Part of a small language model's weights.
Size: 8 layers, MLP 704 SwiGLU, 6.3M parameters.
Architecture: RMSNorm before each block, no biases in attention or MLP, untied embeddings.
Training: 136M tokens, 11331 steps.
Each number is 128 + 24 x the weight over its row's rms, rounded and kept within 0 to 255. Layers, rows and columns count from 0. Numbers have three digits each. The size before them is the row's rms in percent of the matrix's.

# q: layer 4 attention query, 256x256, rms 0.114, rows 35-101,163-229, columns 64-127
# k: layer 4 attention key, 128x256, rms 0.122, rows 35-100, columns 64-127
q35 101:091164156131116136099144173121093129118158146084113120174080129137167161118139164141081102139106144087146124146113110158109132149098141095140122089121174133096122135133145124149147159167152130
q163 102:089136116130123148104073148175119128161120148099164131133144109137077180187121129146149124130117131122120124123113102082103154139110106104118103151112116146107134175071105114124125166134113154
k35 098:091114121127152150117147091136141122145123110142100163127177101116159160127136109115103122168128133128130111148133142105150096095161134153114159118143153111122087156117116110143116115126159137
q36 116:107120167136138122111155118143120139128108108141110169143116118131127142082146148138112155139123141156096132133116116129127074074135112158166158126152119150160152105145139151090139154133087113
q164 092:167082109126137135139107142115167143112132133123124124110110136134187155103128121133128105156165110125082101095138084120089100133166114114137148102125116126126159159118133155107103099127147092
k36 100:092144101121119184127165161104127121152155160150121153115093108117087136099098073128128085109112135119143090090140096122129166129116113130137134102144114119122162109141136101158149124142117118
q37 109:115134136149128125109088103126104105162110133127122120138097157160098144125137116111158126126127141096152117155126124133128089136171154155156119101145146148109129123145114153094159131150148120
q165 096:140157149138093096162127133167178114188152173117134155157150149096129136115140136136162159099108150117124128076109145109136148156126159135137106131187138108158097099164159102141185104132120149
k37 106:114093167121117111138168128131149107165115105169139057115135167129140156131114119130155089138122129125126125152084149114092120120125167131155119134108112179145149146121147114093155149146131102
q38 126:144097121084120137105117089165077187172134130081117123153148150099121094178141136127104101139078152135143129123108169131127182132101108128148153110112143117117119127156135121104122141122109121
q166 094:145125183127122126092118094107133145119162127094131105162118136114139137134109131127131108132143130110110124161107135110108127133172113114145144102090112114076107136129126118105160102127040162
k38 101:098110105108128144147125121096123161159162133142095136093136127097130119137138162140123107121129124109114099123131092114100098124128127116141134175098111100140148171146162123107100123149128115
q39 117:141104105102142123079131076164154139141142132119140124123100057136114099127108123112174116122123086173100148151123068113100127158163158152126145146154121136123124100110134106117117113090147139
q167 094:162088159126150092090151141118150120137134131134135112143126078148167164126126130103147127084113110108156094129168107128158124118152140146106153105082117118146090154141132120106134103110146120
k39 112:118117144133097139161169120150133115138122168113095161091135155146091089099171172137116074124123142173135108147139126107124097102108149142082175125146121156100159164157160125171176133123111138
q40 117:087152139110133097107110114122104129168091103154126114136136131133139088093109176180127124139102136138197149130112130062125142118090126109125128173146107075156112103145167099121128104170117097
q168 086:110113119070128120116157120183124129159131125179126130109138120156123117131095132125087127141097118126083143121146119104136129124107179150182126088148153156145098116164119136110144176121167134
k40 112:099116168143098162111135132089169204192157116132153094167089171128129100152166104145116111104120143110089116127106153130145160170134080109127115148107148147123129133108113137141122144138113079
q41 115:182128123142143159111132180131150090143165120140134152112149100127100133138147146085116165100132177139128153107131140139140163128119120183106169109134110155124166123118145126167129089153108144
q169 100:135077131123138150114111170088144119182104147122155133123130119166132168122161082112095113153165067110104084138145173111128108137141106122158130103116115172084117182151133174154134142097135149
k41 116:134124059146103136150100114074122134114097153096139129155147145161148130109146137075166131066119133117116140138133133132106112164159112131113123178126132121114155143159083190115107132123129097
q42 118:104183148144141096143150126095148106088073113159150124171121120119123121076140146118136150131095146137149155103113139168132132124109121099149125130091100117147132163165070101161136107101126125
q170 088:100129128123153091110133172181142154156099120092120123130109087146118160105156124087078136109153139122129166163110125145080127112142080152169116085133080139115125075109115144118140175153094109
k42 111:150105147185103088154139131137114089134111147202143094119114154158126100123120086079134108138160138109148182164123131125128101112152158116137101136086121112139142119124104096155115105100122139
q43 125:140102119116144143144139167169092111096118162138143077134125062106159135148103124103081171123128121172077110137094123117143111127146162123075139119108112116138163083110141138126126161146118111
q171 096:084134116119154150094130124166132112172087130113207125156136145133129112172118142120154115102095136137129158106136176147075156125166181106111155154095128164102093161135090145082163115136126161
k43 111:101179131130102141089134124109146106126121097150158121157116148170121149150127130082132116120108130126144102148114084130130104092114141104130091116177160102100092096134122103151138139134098086
q44 124:150142124099134152113108125078131124177110131113135113123104111095128115098143100120122114114155106144149135100131088111123101116135113108139138101147142143149184109130134108106084149118181123
q172 092:160122127115153106105159112121129125134086106128135136104116107126103104114114101189107148136139137155120110118117142097159140112129116108174137129139099178111112101140075131149158094120131092
k44 114:115129094145171116155102126153157106092118156151103121125142085128126149092094125077115119137105140142130161131128142104130077145093131145133084106121171130140152119131126098107113098124114141
q45 122:226125139187101104138152090155087150130104140153134157129127104117157141183104124109126131125115141101139098101097094121112123171139175103118146154149135087157169136151127101150118119120148116
q173 088:102152086135148133106100094101115105165132105182150116171147071162120098088079126112103183118103145106110140115115140125109150130116106168164168144101127114148154143106145139178120129109113158
k45 111:133144132139157192198115155129130105126077152097097144151100149150154135167143132102120104121118091108175091129132142145144118113138132089142136146175089089160104147149143172060153148147116170
q46 127:137113116153116174120159107151137092123144104114072099102150149128113166170145139144127151108124102101122123137107125126159132120115133178123109117117105133138117134202118141156153143123114118
q174 088:183109111145136108108155104121133161112105097078134109128129106194178117111140149154138116112115149091172130144141129141151127121126145123126127147164108139157161139172133143162179152106185121
k46 119:132133127146164107167082160137131134106175131092099114158153095144124116124129148159159084141115140153144147141111146109120123133093128153115133105115166130117124144173113153135182132114125093
q47 136:143147059146129113110103095147153120095144123098122159112112132147146156147153146134104159123100112100159103097141124121105112135117088113131101121155093124140105144129116117068154117151174133
q175 093:129128109144098156140111134125124154093136181124102150127126156125186109110147132092125081137095116138102124141132131149156124111134108172152147118108117153138166179126104151125096153118109139
k47 111:130135072142129149124114086133133163120160128129082103123104104134195161177169143134125152128132138096161138116113143136125112132118099160102117131108131108157115139138109157148152117131111095
q48 125:178116130131137126099160154113133106117175164130143166129147125109144129155184176125093124119125166144198163112162131123120110142114116108151103092149127119089104156117087165130184102159079123
q176 090:156116193139127115105122111122143101134145149115116152110146100136139148124133122173123138160127150142124185118131122142141132115172147151142121154155127152183068153133142143121153073092146115
k48 112:123090161132113098161176123123113177163151108069122116127093141137158144123171157092135128112125156181149134102158101137115176129103126122128097125138133138115121141100127183102149080133127149
q49 126:116102108089142185126162129140076126157133157106102113152109138120128168096100130121126133101133138125136153097092129126108151126133130118121143158097127157168099072102120141149123127106131138
q177 093:118131106149184167141128142157115119120077108108130157123152106120133140129106127110139130144135141138153118164131117124133153146131090117092134130139094203172132106152137087143109141126124123
k49 114:144122070109092133169117178166107150061136132137150109129154158132116133152172134150102138116122103140139132130151112167115136112096092139135125118122135086102148116109125145126138170092161079
q50 123:111119150096114140133137122125118116136168143110096168090142168172132154101133094131094115111064126140096140129143151143104148102112131126118131165114099115136110132131100113141129121128108139
q178 099:152133133144144159142134144123159146166108168160173132141117079153147126161174148167143151179128176093146124112110181106108179126158143127156117149157122148141132111139116095125182108129129160
k50 120:167125113106071116119158139107154144096152140132133136152184151092178158092094141155129113130095118100130101132150159088123126133143117128151099151127117125134109122118134164151124150106121108
q51 121:125115145132176166147107153186127126150140099144125085129138156124155200136130125093133111163110125092148119123150154127136166092115158111136138196151124132157179069085090112180129112076137119
q179 100:130135116112111105115128096144120121106159145087122093123091123124076139168145146088108133124128107166096119155137147106085113166126125129133164142160121132106107138162130145126106141153122116
k51 118:156117141137146067185139153099141142124136126154129158131132133128141135125188140158121147162134136171154128149109111094170108148136144129113101140091109080157107135113139114132155156166159120
q52 117:144088109079141147138152143127133159127103139122093148140165168139159129169110106117141098139163147152111153140160109103123166088114134140132155136119127138145137127137129112136138116123177106
q180 094:104104109096129151090102136108143150173119110135129116110125168134132138093092141131088103101133122119076130163133156130097140101162136169154152162122151138123113130130083115117132117113164119
k52 115:153114123166166115149106126096124095114131106110135160089129159128170148153087126160129125116151156128100157113107140125191127099125143143122156136120091110126078089125163112142173177122130166
q53 124:171109109161159151127100155087180096105136149160134159105152150150153109160104129130171136092144161112123103147125095154116082138137049152130107140164129115106116136162131120094172174124165112
q181 084:109119113137117162169158120155178150131112121140144149139150146115117145190138157085119141184125131159113105177128106141143160145091126140077094104110113104106099149109128120140132125116144120
k53 113:107113159142118185120079138114125130119148115096119152153113141131125129116092144098082104153104081116115112125100107118110106087139135140124097168143102120158140103092095109138144106148134147
q54 121:152112141130124130049121119117068112129127135135173126104163093126151107172157118110168154108143129153099163120111135134132133122099102131156099130132123138136103086108144140084114148116128120
q182 090:106109116106145161109096120112097121131120146145151123108128102117093123154092143106121171134147121140160091158152104196115155149124103182114110115113134084155161137136100124127135161135113133
k54 107:152129150109114166128127112118129096127121125145137166098145134140145160103143073087153155132132155143078147108136134115173127148106116146093138127109107133127123128126095123131121115148112129
q55 116:172138128158097111182103127123129115132192141109160160161113131135111128171140162120127083121143152133169086111083140096121165105104148129167101121150088146151136133131109117128120142122144130
q183 093:098118116130130112126127155160103140141141087158123145165125103107140124165128131136115127134114148126121099189110127170134145131071162132143154168131136105100147122127080144088098135125143132
k55 114:145104128126162114111070129114147166098143097095111097115108157120114094148155181155116072109089064138149129112124128140126111099135158142134097190133121118171111160132199088135113110090117100
q56 133:113150187103119136143118152137132140137150097099136126148117114126125161129165076153112122172108114145121105085107150130124115132139100124135155104105133160124163147161092136113128165107100097
q184 095:147091133148100134132111095174141077136145094127129116112116186140142108135103100168152157108146106083126092126121137125099119124131082153138125119139172148093113129172131111077135135063151097
k56 120:115117124156132188101122158144139141151103138063139112177165161102144156188155165185173138126103133132128152165119113151129127104139171132105125087092081094129143118115176115122088145099115106
q57 133:152107129126164103075144150107107094112172126102133134108142161095105163144095140146112122175161126120129100106134165095139194105115108083137138135119105168166124172148118123154148132123128161
q185 094:169129126135126122134157106138153070177113139113143139152150131135133167150144082164164183131114148101137116093122094088113182130127145144135128124161106127100112166163106157171127100095160109
k57 115:200152102114116122079130154139147135110110106139146119145106147149107115099117108120115147096114099063141105113138142083161163137122091114168146119104159168148151146127137143168110125094112079
q58 123:079180154113131123144181099117098107136149088139136151136120129160114113128105135120114150103146100158158115135143130151063153088114139088142118111108143126098123174128122160147151157119156102
q186 094:106159113119123105119114089111083142130120143119097139091129112089109084108122117119104116127132123147133131160120125135129154154108154134098131076123154117131134073142166144161142152109085136
k58 117:128120105114162165098128134129130144187153151175152136181106145144128151153119093109126102094120189156131120109146130122137145122119124103102119139143124143163117176150115138099159149090142090
q59 134:161115166123132135138128133142107062152162078127147143115128112102126117136149126081170168171151113103117129099132143101135063115171148110114155135144122137145143143105111132131184105150109079
q187 096:123160148158135105170132121094106113154164123147161159130158164134123118148127094145138142146132088125174099112152129139099150141172105115151156111151149133166144121156112130142109139132139151
k59 119:148100138116166088109117143088157139101123140131113144116129097168150144125149155164105104161148152115174132154130125129152117122089088136167169155103125100059134130173106106145157099108105129
q60 136:118088146158134156149159133166133104113132140134178172122164139165160117109154108058135120101109144127146127173082158129131090109101126119176093135134099110134116119164115173146170131177127117
q188 092:150097148117109143086120150137132099093180134157148160138119163142121163088113134139151106151157150161136144115128110073151152119140140105146097147151116128120163139131148154143071160095149131
k60 112:128089118112140131169129120101158087142127122122138138137149132121114147106130084105123111126106112171087163103131119119122109122141098109155110114159124104163132113121116143128136139090116122
q61 120:090164115099160127170150138095158185141153151128090096138117107177128126129179167115143110129111132132109149140130088082136122132122067090140101129118137110138114132144131111120162096126122145
q189 089:174127145165167135129127131169104143142104112109108174153176135142118133134152152080100124174141160136129175137120111147152156175162134128161113113143122082152147123112129150140143117115131128
k61 114:149089087155119194121127117081105134166157145133072128124089124113148151090140125121141142095115130133099107136135091145077130099121122152126117110103167159082143138127103105151129127122120128
q62 127:085084123132123098123161143138122100096175160079143133154154168100153090125136113118135115128141111144138119117136182140103116112104133136106116122130184120094145122104114111140114134131166152
q190 090:137117130134150122102138155121108138152138118138132138141117111126173128131148149143109141144132121150119108083088169184129074149133141097098117119150150105119183143081134138103168145080202148
k62 114:149116155132081150153093109180122133146132166125168125103116156158108124123130140137134160156131129098159113134144118115146138094152131104116102096124126093096086138124128131152095119150118125
q63 131:164080100143159079106165168134144145136119159127092131148137121116123164119167149106128064094110132169162114160108105108126131124119116139136148059145123177095146110119152127112157132124137143
q191 092:184132131171126150174143144133101133153102119168122108157135090110080112146130160126146146090130151104115128109103183136124142161124125104153090159107141124124109159075133126117131115092149131
k63 110:134095160113101131149128135142120103174120130093157103122158122104090113166127168090122141107122164149143113112136160125120116118165113135135153165137158148151131156147141136139080122108132171
q64 074:078131134090092111148128143124164141095175127118094100095100146093100130120135133150137133119118167151144077103125149137124082137138095161193130146146105132135122121081066137139158118081070123
q192 112:118126139121142123121093145096121108107128185161104094127126118123110132155164095130138140137113133165124128189138157109113098168107138188170133158127166102104150106117084114048094132141121131
k64 074:121150119158121112076168118126096131134124122088167129112184115162131123117149145133170113119128095128079134132142120150106175112123158094130125116128095149182088130128137121136167089147139149
q65 086:148134114143096146167160091165134133155113136113166156116114098136109165149122119178142135170084120135115142136105139108096125148160140061108146128079131150132145122147128141110133164125138140
q193 106:157137101140133142160126175122135138144113134116138127105118166095169159116141151115146123098104146157126135115094164134115100105113102140136145147123135098130091141087104126205147115098117108
k65 080:103140167065155131099124113158160160107156194087149139131150107128110119161140086096138128107113113119128098108125083106084149133116104109151112126136114114112116129173152094121130154162151105
q66 079:150148121127107147116125094116121139146125135180125163125179146144101097138114156098141135116121095129146127099125156163143103118124112118160161122152165130086083135116113140102081130163168127
q194 098:179135146104131163097094143141133158141095150138148144122100123152203122098089174065123080104094120097124123142107162158119125134119142097154146129121100144152106127075148098122157152113106074
k66 076:120141112169166122142167143153133155108167138111148124122157124115156122141148142143082102145114108147123146122103128136157108146116156111150113140118109126107177155142126103141113138089134201
q67 086:128129103144123137125165120142083110147078166124167163107140122159136144122123129122140125148111107127120169079170123145116127138114164107120127149100113143136133122106164131119097138109131134
q195 089:122161108128147161137149165137133133154103158117111147106133113134160142129129134104142095111140137116136148112169128122111120097095101129124157128106125087121090145103108152155135153136151085
k67 078:106120168128144130141156131114178191106131171083158108174113109134120129152144163079142145122136131087159107094096096094110087180148153104130111137142129091139128169113088095157136164109147151
q68 074:103098148149127127121120139109136142125147119147152147116143082166180115111121142071131160140114130103109111091137126160071129111155145100158097108113102113114135111146132108126171143105145135
q196 107:082181143119173095137151139124096142119152147110152158120170102125119111126148123155143138119128172121092156129139124120102146139143128168093090127161144150119153126123158164122121171143115136
k68 071:124172141112148124100159125131102116137132080136139083158141134104110132100125095126128116093143111171118123112120135121146111131097164106150160159160124120119093145099109106154129117132131107
q69 080:088093162099111140122103177114115143161118143143098133122114109126114143155128125166139111136118121119163086134122136108108086097122103152141137085136148096127103095181092115141157117154092125
q197 095:138118117106143086153131103108136117138094139104142145166116103130085131160110146136113151131152134142171110111114126116179108138142142125085128132133127130099167102126146104076120093113114141
k69 084:162134139106167191141102114111152089098117118177079118141096096104111122158125074112135134151145135185139120144102147120052158118132118194099124118152112129140098109102098166138126147108118104
q70 074:143148084115096185164160110120108144133139128148178118156143136131110132123102114108094086144134099154180171130113107080124113083130131114131158130156138145109091120114122111134154134139101146
q198 101:172115143121087128104138113082155090129127117142109127089154131171115150150123149162121142114149140140154129147109143120165127137125131136126123132093092113114140136117122117118213099096116114
k70 078:145135130129124127133101111149151130119132169122121129137102130077154115108150102073149142139085162099127133126135165128077089147122111144089130106107125109110083117151149131136127157129144130
q71 074:099143126156146141145128143124101180142095145108135143194145092154116107118101138168113162139129096147083129105165135136102127182132141084133074121108141126159101129105097156115148157134128134
q199 101:075127085129119149101155157161148137124157134081144120088164098114167117142136180126114107119137177107130153097132088168115167150149134087118124110134146095163077153139151151160179099154166108
k71 079:131111188078126113146133128140124080090155136121152123080081155092126124144136104120158108162106122152140138100106114125106140085089135125138137117100096128142123133121138089119159110139148149
q72 075:131135105117140151099150107115130076123129120092099140142172177121127114158103122148134116126133135130133122117136130085145115079088128129110141137176160134085181132123141113093177130143163133
q200 100:137115116109062116111135093095128168144117128132116147099121105185093106119111119135132121151125182146148113129108091138155146124116088126121122123138153085140105135124152115081130150141148147
k72 081:162116161100131172150104166126174153108130144112077131149174128139162102123168144130160125094123091094117141103160118157098111113133103159131136111090141120141143118094091133144119197123143107
q73 098:151119127120123098106119128090131147118129096136131099137102160106102139138158106113149103145116159121146138169105148085138128103092131161119108148160120119150127141152092093181133088124135112
q201 100:141143124116138165140128145126156076165121117134096128125161178119124130080120162114171149082116096183133135135123080158141092117135136108126127138119170107161126164123148152094123110133172133
k73 086:108129168145134142114113138171118164126176131166068124158127099157100094132117138134115134158158100113098121122158111122145100118163106125133106117147114106111162136174108118124087169139101113
q74 077:142145138126128140149136093172090090132146132100098120151140148113105110128126062180137115125140188112173107132096123099130133137135107095084148156110136141070128132145128139101136126125106123
q202 093:162115131101111162109092160107179108136126105151123114104122161121111179105101128100190117091133096156173155146111101097136132122127129122106158140084125155130092151105117129144118133106128116
k74 079:106123145093108087133128127160129139153075170109153154137134145120147128128189132071124125148148140130144124148139142107119139121119107085133137115142155128116162158140144122142126142145161143
q75 076:124149127081133106172120152121143165094129133095108114135127133099113174099122151122110124136127117077174056149124170109161101157105111102173152122155141105094114097110109144135098133118143115
q203 099:173130140060079102147134123147111128115102149180180117093099157120077123161146127106105099126089172178104089132111120095143118093115112148119164116152116135139111129135123100100113146120054141
k75 085:152094136117139129111163148153134094150094156166102108158159043135093117114157122122179134115141116121152129125117140152128154140102144155116113117106091186133125102089099130132128167134144142
q76 083:129139099117119115113071110115080165128111109117143133122080152082101150119127105147155125125088129147141116140126112156158158116121141111147113085130142149120109155139096138108088132097136135
q204 101:152097139137159136166119112085144087147131146090118145094120163103150138082112133136116177102144116115090130111118169152170109114128129126152132127128128174110159105147086128115141116118128089
k76 081:141117133137159177147148116123139125089158112189114151158125115117125138153152111135133144097176117103143118152165110108141100093144095152151109121168142114104132165161105152160111076128084180
q77 083:154087142109133113093146103124170163136117129111135167158126144102168079124120178127099152117113136110154148103167159138148109072175113149143100131136113142110099127108105090141100094155121112
q205 098:116123140101129097112125095098099160153142157102156115109132144097105117137131176152125101127117125119131090111134136148149102126138103159121138115111112126139162129163166114106079123168158114
k77 080:163116139162137147078156156147098103111133133132106077111112102150144132152162164132159156114110174099127140098128114110141105157131145097142111125126172179121076114119171113107109139127065138
q78 081:121141129104114103136138112142126079151086116130152088140101087117124082140148151107100139145150145140180131174129166150141123080148147103122152124126123109105095098123136110156143121087128114
q206 100:127135145134159133128146091142141126149110169115112159142140129139133145102125114181112114114151118097146114106094129141121089145158112147130136143122131122093154120157117097124123107152119149
k78 088:132105135142101071121111142117131159095149118132135158128106115138128149123141118102133163120145162116096157133159120168113123164112148114154128127159151118124145131153164147123151128112102110
q79 073:145113161168132104100149145135130174111134130199133170150114108157136108096158146076139114115105110120128131111138177144111137118120128150130092156092107111119140124116137124164109126119093125
q207 094:069125128178125111120133081143136118136135125126117121142123125142118097153113128136143139130135144115130092161168107106091143131103157149092127080115141135157124138154147087107103121127121171
k79 081:154152093075148154130096138142083142124144113133141135142108136139108156137100150152106160138109151150113094140113124143148111168064160109105184108149105137123137109123111111046146110093109116
q80 087:127143102120112148124114163118112093155160158117128131080112105146152150149097121105138114145097153143128099115120078110125139149117131117141152143118116163162166141128162149098108092150166122
q208 102:129140130121149104097129160105154132165121092154086142149144052136158093118119138124128099115120098107165125097157158148102124146151131121110142129129148124184115148115148125111134156103173138
k80 088:101137124157084172109094099113157149110132077158118127120134147102144138157125106126129119173143082085175119103145101143119108100124094115121158126154172133135099089133115155128133108103121099
q81 086:155147130084153130114122197118138148127123144093142202110146119106171096161089182114111127132153118122137137155109164094139105141175124125127134164102090086086139107121165100187112107115136099
q209 097:151105159146147167143100114091152154081140091083109149115153119098105112126134084120149157172127124101140136127131129199116093141079159135155147127134175117130119162152131151120141140117105146
k81 095:108144153123141126102118133102120148089148115094158116148144139154136168078159125164136108174116116093119132113076180148137134176141158096170140142105114108152157136102093144131119125133168129
q82 087:168130109125105182157135149110121131179166082124136138145128074166107129123148108124152096148153093143096141141117133131119140171131106096124129099112123141141117145149135110103177155134149104
q210 101:097145125165138146123110082115099131108141115069131112125134127153135121086118093137172103142089174148149135127149148155090110076136095119135102117132107111115110162130124133136154145144107122
k82 090:137118090121117113132184137097142089101123130174105098107134120106165143149131165075123165137105142094102131158113094129150100113114181126130139111132129133147131126134108137095125134150157094
q83 092:124123118146121135137137090134149129111155064175135121168124135123122148073166156127151135126115112122110134096147136170112083140111119134128112141103114128120114167082141144113107135132163151
q211 107:117100146098149059096121131137155115153121141152115136107110126123105145167164133149122119083127134126131165129096069102091111112099138134129123114144104115092117095155126117099108129118079105
k83 096:121124135090157127163151128079092096112101137151117149134122086104147083161114097087127142105123126160135144145142131131156116121101111083101128087118112159126106105122110082147144107128140110
q84 078:108121171136099129141128135121113119143128115137135123129137134164116112144128122155157102127146155143153091146092093115150109154159108148126165123127089100124148158117112111126124144110118123
q212 100:213146131105104123115113151125123098139131099137110132150120113129099121107117128142149136138147124171120171145152126156089170158134139144143146140145135106163154114125145136124126203132150101
k84 090:130132132129132081086174151139068124175135127144102109130111163124127124111139150174090078114117115161098152135165170156125142123107143150099112134079120169141086160168110097137081144123140128
q85 082:101152163162138114131113091153150138133117173149120163143158088115112090100154141087082117099128116088136111119152138163085108123111168153152084131091109095100127107079148114140104130124117151
q213 113:124113092120122112139129112161121124134170108107131135151103118131097115135147108164188105109091154087128126121119074101134152157114128116169114134144123091101125127158134097155146135129096149
k85 094:118150114139123122133165169084075118120125092178107146145128121160134154073161138136169160111115132131135142153123146149071148107137147109145161146145157167140163174113104138156120132115132132
q86 094:085130132154122164158142120120135106119160119096128062086115056126145097115122132111109119142125147144148143143176169130114084140124108102147139130129127091150113100097144111095156159125146131
q214 105:112134123098150134126149129108133173121132112115137083102118102125104158152140127101111146144197195148126141147148124151091160148137079104130135126162134109132159121166121146122113151155118127
k86 106:123143102122110137158151150111096131120131126167137110144190135124161108155163128112179136100117121099176164106136149150115150069087168141139078108099127145196113141097107154100155137160141124
q87 079:121155133109134146110141130094167098149128135159153121131135097086124146124151123065109115122115137101093128161122122166131132145130119147068131138095139156140090130159121117123131156115106107
q215 098:138089129140158145138119084160150096176151114083091093109120154104128132155144097156111150096127164085137120145139135130095123128115133174140126135131132116148107116126162156137164142148111119
k87 091:140151137103128142109128118153093133084099113123106133164135162102110138125107085121165140135161164143110114136135117125151099098141165143132142134103106193069164109113176139190112117127119143
q88 090:122123123125181140149154154158151122138132137112053158124145104162122122125109189122134152146141110103116162113141092103107160124150147134108147107179143129127121098162136084146128163126094154
q216 102:142114118097152115115106117082105086103147168121134163135135161133141102100122095132151086097091137158133115180184131147135105122147127176115126118145157148141076153121141158154131137125179151
k88 099:187153155150117100121109136153093131131158125125115101174126130103102102140152087106118096129156145143159137133096131142148161134145180121109129120107141129128040142102162118100170146139088138
q89 094:137147155164109149130145142148098107162106084152117151150146131116100165130099126145172123116102110143082098112122124144132122098197093108104175107140112126166164152139156178125118100107130117
q217 103:122145139135146139161171115112151168153101150126159118155172108159100127122090102137116112144101164097132134141127175132108184155131141184094133178155133130136125129131114144169119128145175156
k89 104:111141139130148132175100142092140129126098096106099135120101146114176112089152104124095130098127140120158109103119153158109114089108149134140102113162155146117134121131150134094156149125113130
q90 086:124096147120115156175100105123175136110158093103106136086135131160147122176112138101145151157153157167128121169134129090145156148129142118105164147149144143135106115112126131083106122168114101
q218 091:195128144092098125142114150105115146112113169111139125146153116134131120150147099122074161141127199166149121134178125162118115099108098127132151144138149143186173115125126123130132140118151123
k90 087:152104121135133135104105147120117112127122130119120086076121087131109154134142098077123127146126097105215170089136143166127134127185161140113120144165154121128148173113158100124158142103114147
q91 089:133134154136127114097119138138067115074129122148160151156145144088101154150131137134131104133161155148138114110113180130093106168138161165143105108158110124152109149152132156147140126124107125
q219 100:148144117140106106115121124127154095074122113112130133152128142129137124131125088188176106092129132126096108120144112114150109114149127077093099125123140109071099120154149139109124141088085122
k91 091:089151083150119132152134134162094136134136158096109142127150159150114151129127127110168184128134087103148147147106112158119095118158103115092121149153136116181075118126148095120136108134147160
q92 096:130119118110141087110058090132107162140131132152139131125101134156106141156117109165158107115140147151105145114156149164118146110111162143127112171116145105103150104072165131177127085199136113
q220 105:140149109076156148157108133102113179103089147123127156125121157091134138124162123063125174144091115160141156157131103158148122139096160117139092117111131125123124133063106118168094114084132146
k92 100:102146128135139151177140134152156139117145144142176143151133096133139169144085102129115120133168139116109146117133104132167116129151126116138142141120114165130143170129064105121061140102128134
q93 097:098109147153149111133151098110140138178138120092102103130144123102160115142118062125149155128157090100102137144094111099149127141141126105106148117123155098135130140126122105139147122150127092
q221 096:117138129147136096144137142117137131100157160127139169106092113135117141103134153117127181150148160135150111074135109119127160153117067171084089116121112151126117143147138140142114125118123128
k93 092:125124098124140090101141111105145095132102128118169075090168119135138099117136128130121092117128151100111143135134125135114163101134093131170113134106102107133149147137116157101109143083104166
q94 103:154125117144072082097158125137111136127124114109142140128148122136158109114142123107148151132109143131153149125131119163101122105124124086137118151108127112137107069147145156091120136078118157
q222 099:141122127161090115120123160133164122074132150130149138096153122101123101140129144114147147125103153130148092141140129085163176157089104144165097159102107139101116159082100124106160119110098130
k94 092:142147122107149157149129124113154150132106142139149118136166144085133140128095116137133096093146110177140150077141150092099102129094113146118094109100146165150121149165100142181152137119106130
q95 098:157114120130134080108155118117115145124147116128124165107139135110124118189143112144142131125111113114090084134135116147099121137138112169126160128161139132135120124108132125128116166156100110
q223 094:153168142153127154146127129135074163141154163134137151134110135142115114127160129143109130148104128118141122095131131088126149147140137124126126135171152144093135088115162113149191140162105114
k95 100:139134103156163092112151093133129146136107120106176138114134105177162135158137138123166119131114150129097130151088139161112112121107152082093156099114160114072115156140152134159100109128113147
q96 097:131126118156138080129141122154125154099112138188134134150130163124091121091134121116145129082116087125112146140126114113127125053162119141084118123122138126128113168151093102150124131116106110
q224 096:146138130135129112116141096104115103132147123095094141147103155158116093161156125170158122140105134097122123129128133070154122146111143153111138133111130071094125149148122108120105137144084103
k96 095:142158105110122116136138133154157160165154108153167135118125147147127116105113117131131157104137185126128132128139160153136144154100094132118121124130115104143114118159070111148145088101100126
q97 102:110142132093130114145167181127122066096120124157105141125146153147113121145125118138114114122167083161096151094125142113123153093148159132113142139115164106096116123072130130128126156167152140
q225 094:093145147128172125117148146127109181160121122115152087132123107124113176139123096089168121140142113135072126103173141146147150103125192122131101114140147125124117138114142152121137140161134097
k97 099:108125092131040132156123128090121078086085121107115168113143137140125138135185106135138125104187161124135143122144143139108104104132117164158095130135103124101111124140102149144178105132091116
q98 107:117121161100092126134146091135164121120104099143149133112153094170088135133185184144071130137163068101171130137143119134123168109138177126121163099132133126116162091134139150109113115133112105
q226 087:156121109124129147136174092131130156160097152147130119153164111147140149133132140105112111166128106164100141142168179100166196092160145149176136130134116098153110135150122104122132127148107137
k98 099:150117127089113075127103147124159100141111130137159172131143121145108164122085099121151161144146121079124142112080188083118160098159134160132156127101114130089162099102120146067138136142151120
q99 106:129104146161156144128114113118125142107167132094181105093143156111102114074151090102175091145120143147138109144134147142122089150138123128145127100097075129162140137119133124110152112100124114
q227 089:134151106114136132130130124166120093129157109144140128131164183088144107073114106154123133117130162084142150091152126161146091116132126171136122113146092117132116135119140110132103121110094156
k99 107:086092093155094118147108139118156089153150150120082111154150154125112120142100115124120090114100091120124141085111100118128160118093155132171132150137121139135146141166106170153114114174150111
q100 097:136117146134150131127097128156123138161124143134100105151145151158072125176129152123159143109131122129124121142119152139117110132118129116120129146139094089145102124132107125135090136137187145
q228 088:155160146132136153122150091099069122140144130159114151117147106136080112101130129118149110165126159152171123151122134119115169178130191159118137116126133090112133146115155133133094114139098136
k100 102:144099160119100133082083128143166138135086135113100172196134168129155178073132127155114123129126109129179111099128141115129135104172115121136132107132109130105159115121125119109125103127132106
q101 110:119154115130118132151117135151076152137173114106127135111083115091121080158151133167115144159081152097172136103140103143114153109092124147118140115075127118136126137111165154175160129141131137
q229 091:123102105147094148115127142130138157102162152089176107118187139097110113149119141103111130145113173110152117114114090128126138107142087132098089169140099134137140146125146139123123105116149170